From a checkpoint of a small transformer trained on Wikipedia: vocabulary 8192.
Each number is 128 + 24 x the weight over its row's rms, rounded and kept within 0 to 255. Layers, rows and columns count from 0. The size above them is the row's rms in percent of the matrix's.

# layer 6 MLP down (transposed), 512x128, rms 0.0784, rows 491-503, columns 0-127
size [ 91  96  91 124  93 102 117 126 100 138 132  85  83]
[[131 147 117 146 151 148 156 124 143 124  78 118 115  76 104 106  97 101 147 125 119 165 132 115  94 163 155 102 138 110 167 154 118 140 105 127 106 158 138 138 108 108 156 126  96 104 115 135 157 188 150 122 122 141 129 177 108 136 161 103 125 108 110  98  99 142 129 135 159 114 101 112 112 112 165  96 123 153 170 133 160 107 116  95 136 110 134 135 148 129  93  94  94 147 157 126 129 156  91 112 165 136 105 134 154 133 127 126 166 159 141 152 105 112 107  77  95 150 153 164  97 146  88  94 148 141 136 120]
 [132 138 121 100 132  95 103 115 109  81 125 144 156 145 124 137 130 128  97 141 116 116 123 149 127 119 141 100 110 159 122  95 135 124 123 180 144 136 112 138 154 164 138 126 125 112 153 122 179 157 156 142 188 116 137 112 100 109 133 110 101 156  97 117 150  98 106 130 113 179  98 132 198 102 136 115 142 114 110 129  90 101 138 112 166 135  91  85 124 105 107 169 105 119 114 159 143 143 156 125 149 109 140  95 103 115 149 139 141 148 148 148 119 110 177 128 111 181  99 165 162 124 116 101 154 157  96 117]
 [124 118 163 152 157 114 100 140 106 153 157 139  96 129 155 118 112 133 171 120 151  94 104 156 119 157 110 152 145 203 107 137 134 118 155 161 116 183 105 147 109  88 120 106 135 110 121 140 107  96  97 164 137 110 123 112 128 138  87  86 110  88 136 125 138 148 159 146 118 124 129 137 115 164 142 139 151 102  99 125 127 124 126 131 100 138 123 161 167 147 181  92  61  88 124 151 174 102 118 133 119 140 157 161 127 137 151 107 111 118 145 124 106  98 122 123 106 149 140 120 137 117 159 149 133 136  89 116]
 [132 120 121 117  94 124 133 140 151  79 124  99 146 110 112 106 114 128 105 154 105 143 158 114 126 128  76 114 138 153 125 130 133 153 147 137 138 163 131 123 162 113 186 160 127 154 135 121 128 108 138  69 133 127 107 113 136  93  89 152 153 120 142 131 115 108 128 152  97 118 146 110 103 140  90 119 120 111 118 126 160 150 119 148 111 151 146 118 112 149 141 143 123 112 111 180 219 110 128 151 134 132 122 186 106 165 127 142 143 176 135 132 172 156  93 138 134 163 111 114 111 101 147 141 139 123 136 192]
 [ 78 128 127 145 141 152 133 127 147 109 159 118 115  95 161 140 171 114  82 114 155 119 144 119 119 110  86 140 142 137 127 129 163 132 139 161 130 144 129 132 168 120  81  90 147 104 109 125 121 155 106 137 114 103 116  86 130 152 129 118 129 140  81 141 171  85 136  89 133  92 141  95 104 132  94 114 115  84 170 116 104 118 130 124 132 123 118 117 133 114  72 114 153 123 113 153 122 105 125 116  84 105 133  69  93 147  87 139 117 141 128 136 120 147 127 110  84 155  88  84 172 101 130 154 128 115 151 129]
 [ 84 135 167 160 130 133  83  96 136  78 128 143 133 146 137 118 103 124 124 116 151  96 105 111 112 133 163 120 140 115 123 135 140 118 115 118 114 148 100 155 132 100 145 154 143  72  71 126 108 110  89 166 148 168 135 137  97 138 116 151 160 160 128 170 102 106 182  98 142 151  77 117 137 115 118 135 113 132 101 166 149  91 133 133 118 131 147 100 100  90 125 123 101 189 158 147 135 159 109 129 138 118  95 124 149 112 154 123 149 113 129 112 184 130  99 163 141 108 115 138 111  97 115 143 115 138 132 115]
 [ 84 134 111  77 145 139 166 153 115 137 132 144 131 121 152 177 171  57 176  88 121 145 123 127  94  77 127 108 159 143 104 156 116 135 126 126 123 156 113 161 137 177 134 144 148 150 116  89 103  99 131  75 137 170 118 106 113 122 148 177 124  88 112 128 105 103 141 143 139 157 149 133 139 103 136 154 115 122 149 137 143 121 139 135  71 167  83 143 116  98 135 137 122 135 134 140 120 124 123 114 117 150 129 128 104 139 120 145 142 112 110 110 120 111 122 123 160 121 148  98 187 120 143 120 108 118 111  97]
 [105 127 179 105 118 114 131 112 129 145 147 123 118 111 133 132 139 128 182 143 110 134 149 179 114 166  99 110 177 181  89 183 122 128 105 131 150 126  75 155 137 111  92 108 123 102 146 125 111 149 141 142 119 118 128 103 115 145 147 119 116 134  99 101  84 129 121 115 174 145 137 176 114 122 154 145 110 110  91 151 138 114 154 127 142 145  87 147 134  96 163 109 165 121 132 141 114 127 126  87 150 156 134 165 148 123 109 103  98 113 110 136 133  97 123 145 134 111 153 177 146 105 105 182 143 124 164 152]
 [155 133 140 115 150 134 116 137  78 130 117  87 131 135 153 111 115 135 121  96 119 114 149 145 136  80 114  99 113 128 133 106 156 115 130 142 149 117 120 136 171 150 112  73 158 136 187 128  94 155 114 125 113 118 107  93 109 124 139 177 101 104 171 138 145 153 111 140 157 130 136  98 155 147 111 117 110 138 135 115 139 106 155 131 121 101 153 137  83 140 149 102 148 151 125 159 132 122 107 126 134 112 137 132 131  55 118  96 141 107 156 166 116 110 160 174 110 153  93  95 160 107 138 198 129 129 129 158]
 [122  81 168 112  94 104 160 124 107 154 146 137 137 120 136 137 160  97 118  99 173 148 146 129 104 149 123 118  92 161  99 141 116 175 166 111  85  91  73 110 133 149 123 156 147 138  91 112 117 124 151  88 152 132 134 103 145 113 133 169  91 102  99 132 165 135 129 127 128 121 137 126 153 115 136 153 115 102 132  98 134 134 124 190 118 116 127 132 173  80 148 154 160 127 141 153 106  93 141 133 165 140 148 148 112 127 134 130 124 120 132  89  87 131 101 144 148 133 152 138 160 153 173 114 154 114  92 125]
 [135 135 164 138 118 127 154  75 124 141 136 117 109 105  86 122 155 124 130 160 115 113  97 124 143 167  86 104 162 118 108 168 130 148 186 128 129 148 112 138 112 102 154 138 155 150 124 129 102 150 132 119 119 139 126  90 140 141  97 134 121 136 124 129  80 128 142 155 140 112  98  81 150 100 140 154 113 133 148  96 154  97 184  99 144 140 138 138 160 130 139 114 103 116 142 153 137 103 133 113 103 135 175 161 105 159 132 173 167 179 156 123 113 122 184 117 116 193 119 139 121 113 114 136 164 136 115 128]
 [ 95 133 133 117 145 117 135 110  99 165 128 130 149  90 107 179 146 100 134 118 129 109 120 108 125 130 124 118 161 100 105 120 135 165 115 113 178 142 170  80 170 176 101  84 147 145 111 150 125 120 150  99 159 145 145 144 144 125 109 159 152 136 145 150  99 121 101 124 102 149 109 117 138  79 159 150 166 155 106 107 152 134 122 126 122 106 128 170 113 174 144 135 178 136 131 116 152  94 112 167 121 150  86 148 162 148 124 114 135 132 132 113  86 111  83 101 121 140 123 140 105 127 152 152 168  97 155 124]
 [ 88 123 130 159  86 168 151  97 117 125 173 176 138 116 155 135 105 123 161 100 132 159 161 158 143 147 160 115 175 106 108 137 100 136 129 125 144 139 108 130 148 150 148 104 140 132  74 110 161 108 110 133  84 122 166 118 158 115  90 125 114  96 106 118 151 104 132 163 140 130 155 168 180  89 108 142 122 160 116 166 127 121 131 159 120 129 111 168 126 115 127 129 142  98 121 111 162 129 132 139 159 127 169 155  83 120 122 139 104  80 140 153 105 133 105 158 153 145 131 108 110 124 178 119 130 133 140 132]]
# layer 6 MLP up, 512x128, rms 0.0786, rows 492-503, columns 0-127
size [ 98  93 117  86 102 118 126  95 129 127  85  86]
[[146 118 102 150  89 139 118  89 119 162 123  84 108 110 110 109 107 163 162 101 132  88 121 102 132 127 150 136 140 130  99 134 173 111 191 138 113 148 113 121 191 111 140 158 139 121 127 141 100 118 119 171 144 154 101 120 137 161 137 101 122 125 146 141 130 163 142 150  71 138 120  94 131 126 100 150 144 144 161 119 144 132 157 127 119 137 117 179 117 118 147 150 145 122  87 135 126 109  92 142 102 127  91 154 126 146 134  97  72 146  84 118 125 154  90 121 177 140 125  97 132 142 154 146 152 121 159 149]
 [145 141 120 144 162 109 124  80 150 135 107 106 111 144  81 101  98 156 129 130 110 103 105 102 142 117 108 152 143 115 153 144 149 149 111 155 140 121 104 120 194 173 129 144 103 136 139 126 126 161 161 107 120 128 137 175 110 154 143 110  90 147 119  93 127 122 146 132 118 159 108 124  78 114 140 112 152 130 131 144 114 124 156 137 180 144 151 133 113 104 112 150 145 166 106 125  99 123 125 165 162  92  82 114 124 111 111  95 130 147 125 182 156 149 153 138 163 109 113 145 136 104 125 154 163  70 105  93]
 [117 155 166  97 131 157 114 146 108 149 146 132 128 112 145 122 141 108 132 106 172 138  98 131 115  94 135 139 153 116 129 176 127 116 127 134  89 130 147 119 104 146 125 102 135 153 152 135 147  88 140 154 134 126 159 121 104 114 111  93 164 101  72 132 126 101 175 157 106  70  76  67 143 175 126  97 146 126  89 166 139 113 119 140 154 153 101 153 114 129 113 108 149 172 132 122 122  76 123 132 104 142 123 142  97 107  85  94 123 132 119 143 111 167 146 135 123 136 142 147  89 144 153 115 106 127 139 151]
 [169 161 129  86 116 106 154 140 112 126 111 108 172 144 101 118 139  84 109 123 139 123 113 125 114 135 162 145 116 121 145 138  95 116 151 126  91 128 102 143  84 104 121 142 120 135 166 137  83 142 159 159 110 150 148 113  98 121 113 138 144 133 185 115 142 148 152 128 122 113 128 141 130 104 120 127 175 144  94 105 117 144 159  96 106 129  99 134 124 130 137 114 129 119 141 106  91 148 121 136 126  67 161 150 124  75 138 118 159 136 109 103  92 103 132 204 169 110 173 138 126 117 143  82  88 139 127 151]
 [168 108 124 102 139  94 166 168 128 184 142 128 122 154 126 153 137 127 157 122 135  91 121 118 174 109  86 121 171 116 157 120 140 125 169 141 107 108 139  92 150 122 126 118 133 166 141 135 131 133 143 146 156  90 129 150 146 152 125  77 138 117 127  88 133 128  99 110  84 152 140 151 101 112 108 130 115 115 122  90 146 119 137 127 145 112 149 121 166 198 124 167 142 111 140 135 148 136 112 133 110 160 144 152 187 117 147 143 113 182  88 143  96 152 144 167 151 116 150 119 124 151 128 115 135 104  92 137]
 [172 132 160 138 145 104 156  96 139 149 124 118 122 128 129  72  82 156 129 135 149 108 120 133 180 167 157 153 112 143 136  80 140 168 160 130 140 110 123 138 113 117 111 131 108 100 122 157 143 155 117 162 159 147 129 162 137 165 113  72 137 165 151 124 157 146 113 116 109  93 107 143 138 122 144 106 161 142 135 101 119 122 156 163 171  99 154 137 158 131 110 143 117 163 154 140 113 134  98 156 138 112 111 146 175  92 137 111 116 118 122 126 144 183 128 146 106 117 137 116  96 188 139 151 124 129 127 162]
 [ 95  86 135 130 176 122 113 136 161 103  98 149  95 147 161 130 144 143  88 110 175  99 103 133 102 136 150 115 118 172 141 140 149 152  67 153 136 186 117 163 143 158 127 128 111 101 137 138 164 162 123 103 125 115 153 145  86 120 137 145 105 161 139 136 168 145 149 167 125 183 122 131  81 127 110  94 125 128 119 121 139 160 166 164 125 135 147 116  99 108 154 112 124 117 139  96 104 108 143 151 106 120  95 129 132 103 106 125 118 115 113 173 152 125 116  85 124 113 155 130  78 131 115 139 125 137 117 122]
 [111  86 107 129 153 103 158 124 157 106 154 135 112 119  93 146 168 130 129 121 125 136 113  57 113 105 119 145 113 123 123  89 122 151  74 135 100 150 175  80 103 138 130 150 123 143 100 124 123 124 145 163 156 101 110 137 148 135 122  95 136 147 116 107 105 129 144  91  94  97 111 172 104 112 147 130 145 126 120 108 100 129  71 108 137 137 111  89 143 122 109 131 124 104 131 122  91 151  80 116 141  88 108 129 127 167 122 118 146 148  75  81 126 148 104 142 103 105 129 139 124  98 127  71 117 133 141 107]
 [109 156 147 123 134 125 147 160 147 140 163 138  97 114 121 147 120 146 118 129 114 126 100 146  60 137 104 134 110 130 112 129 170 132  80 135  72 162 131 105 106 135 116 114 135 123 107 127 106 158 103 145 137 116  92 145 147 146 180 160 110 145 113 172 111 131 139 139 153 155 134 124 104 154  99 100  59 154 129 132 112 147 101 197 113 137 101 131 125 141 144 133 197 135 107 136 133  98 135 122 121 168 100 116 135 126 108 161 103 167 127  98  92  99 135  93 130 123 102 104 152 120 112 128 135 157 119 135]
 [119 183 151 129 121 115 143 119 137  97 180 157 119 109 152 119 135 128 133 128 112 141 141 139  80 144 135 164 141 139 121 132  99 131 144 129  86 104 134 137 107 142 148 141 105  85 146 122 106 180 155 146 122 147  99  85 128 102 140  70 101 157 111 122 139 112 110 113 134 132 130 103  79 143 105  98  98 162 141 130  86 100 104 180 143 171 133 126 107 114 134 103 165 148 136  86 128 126 167 122 119 144  91 155 171 113 111 158 159 112 119 118 149 160 128  97  98 129 142 111 174 148 149 114 108 123  96 134]
 [184 157 135  91 118 133 137 124 151 103 167 138 136 155 112  96 148 127 125 110 115 157 152 144 149 189 126 120  97 145 134 168 122 136 134 160 107 144 112 155  79  95 122 163  73  94 146 106 125 149 107 136 140 125 136 111 151 166 124  65 135 115 117 136 117 143 169 112 167 149 176 103 115 140  82 124  88 107 129 155 127 130 146 125 106 149 113  91 121  99 119 104 129 106 105  99 112 102 129 119 126  72 156  89 126 103 132 151 101 157 153 138 136 123 145 134 133 113 127 145 108 150 144 126  96 164 125 119]
 [186 181 138  90 173 104 133 111 172 142 148 127 122 100 148  94 164 149 140 151 105 150 115  92 131 162  94 144 101 135 132 129 170 131  93 148 123 141 132 124 123 133 164 130 142 154 134 109 109 181 131 133 121 107  97  91 166 112 120 137 159 138 131 159 102 138 100 110 140 134 128 102  92 148 145 117 116 119 140 137 117 124 115 112 106 156 154  90 140 131 153 108 159 178 140 123  73 119 116 130 108 111 106  64 120  95 129 145 146 159 138 114 135 119 141  86  83 109 129 159 121 124 107  99 106 101 116 123]]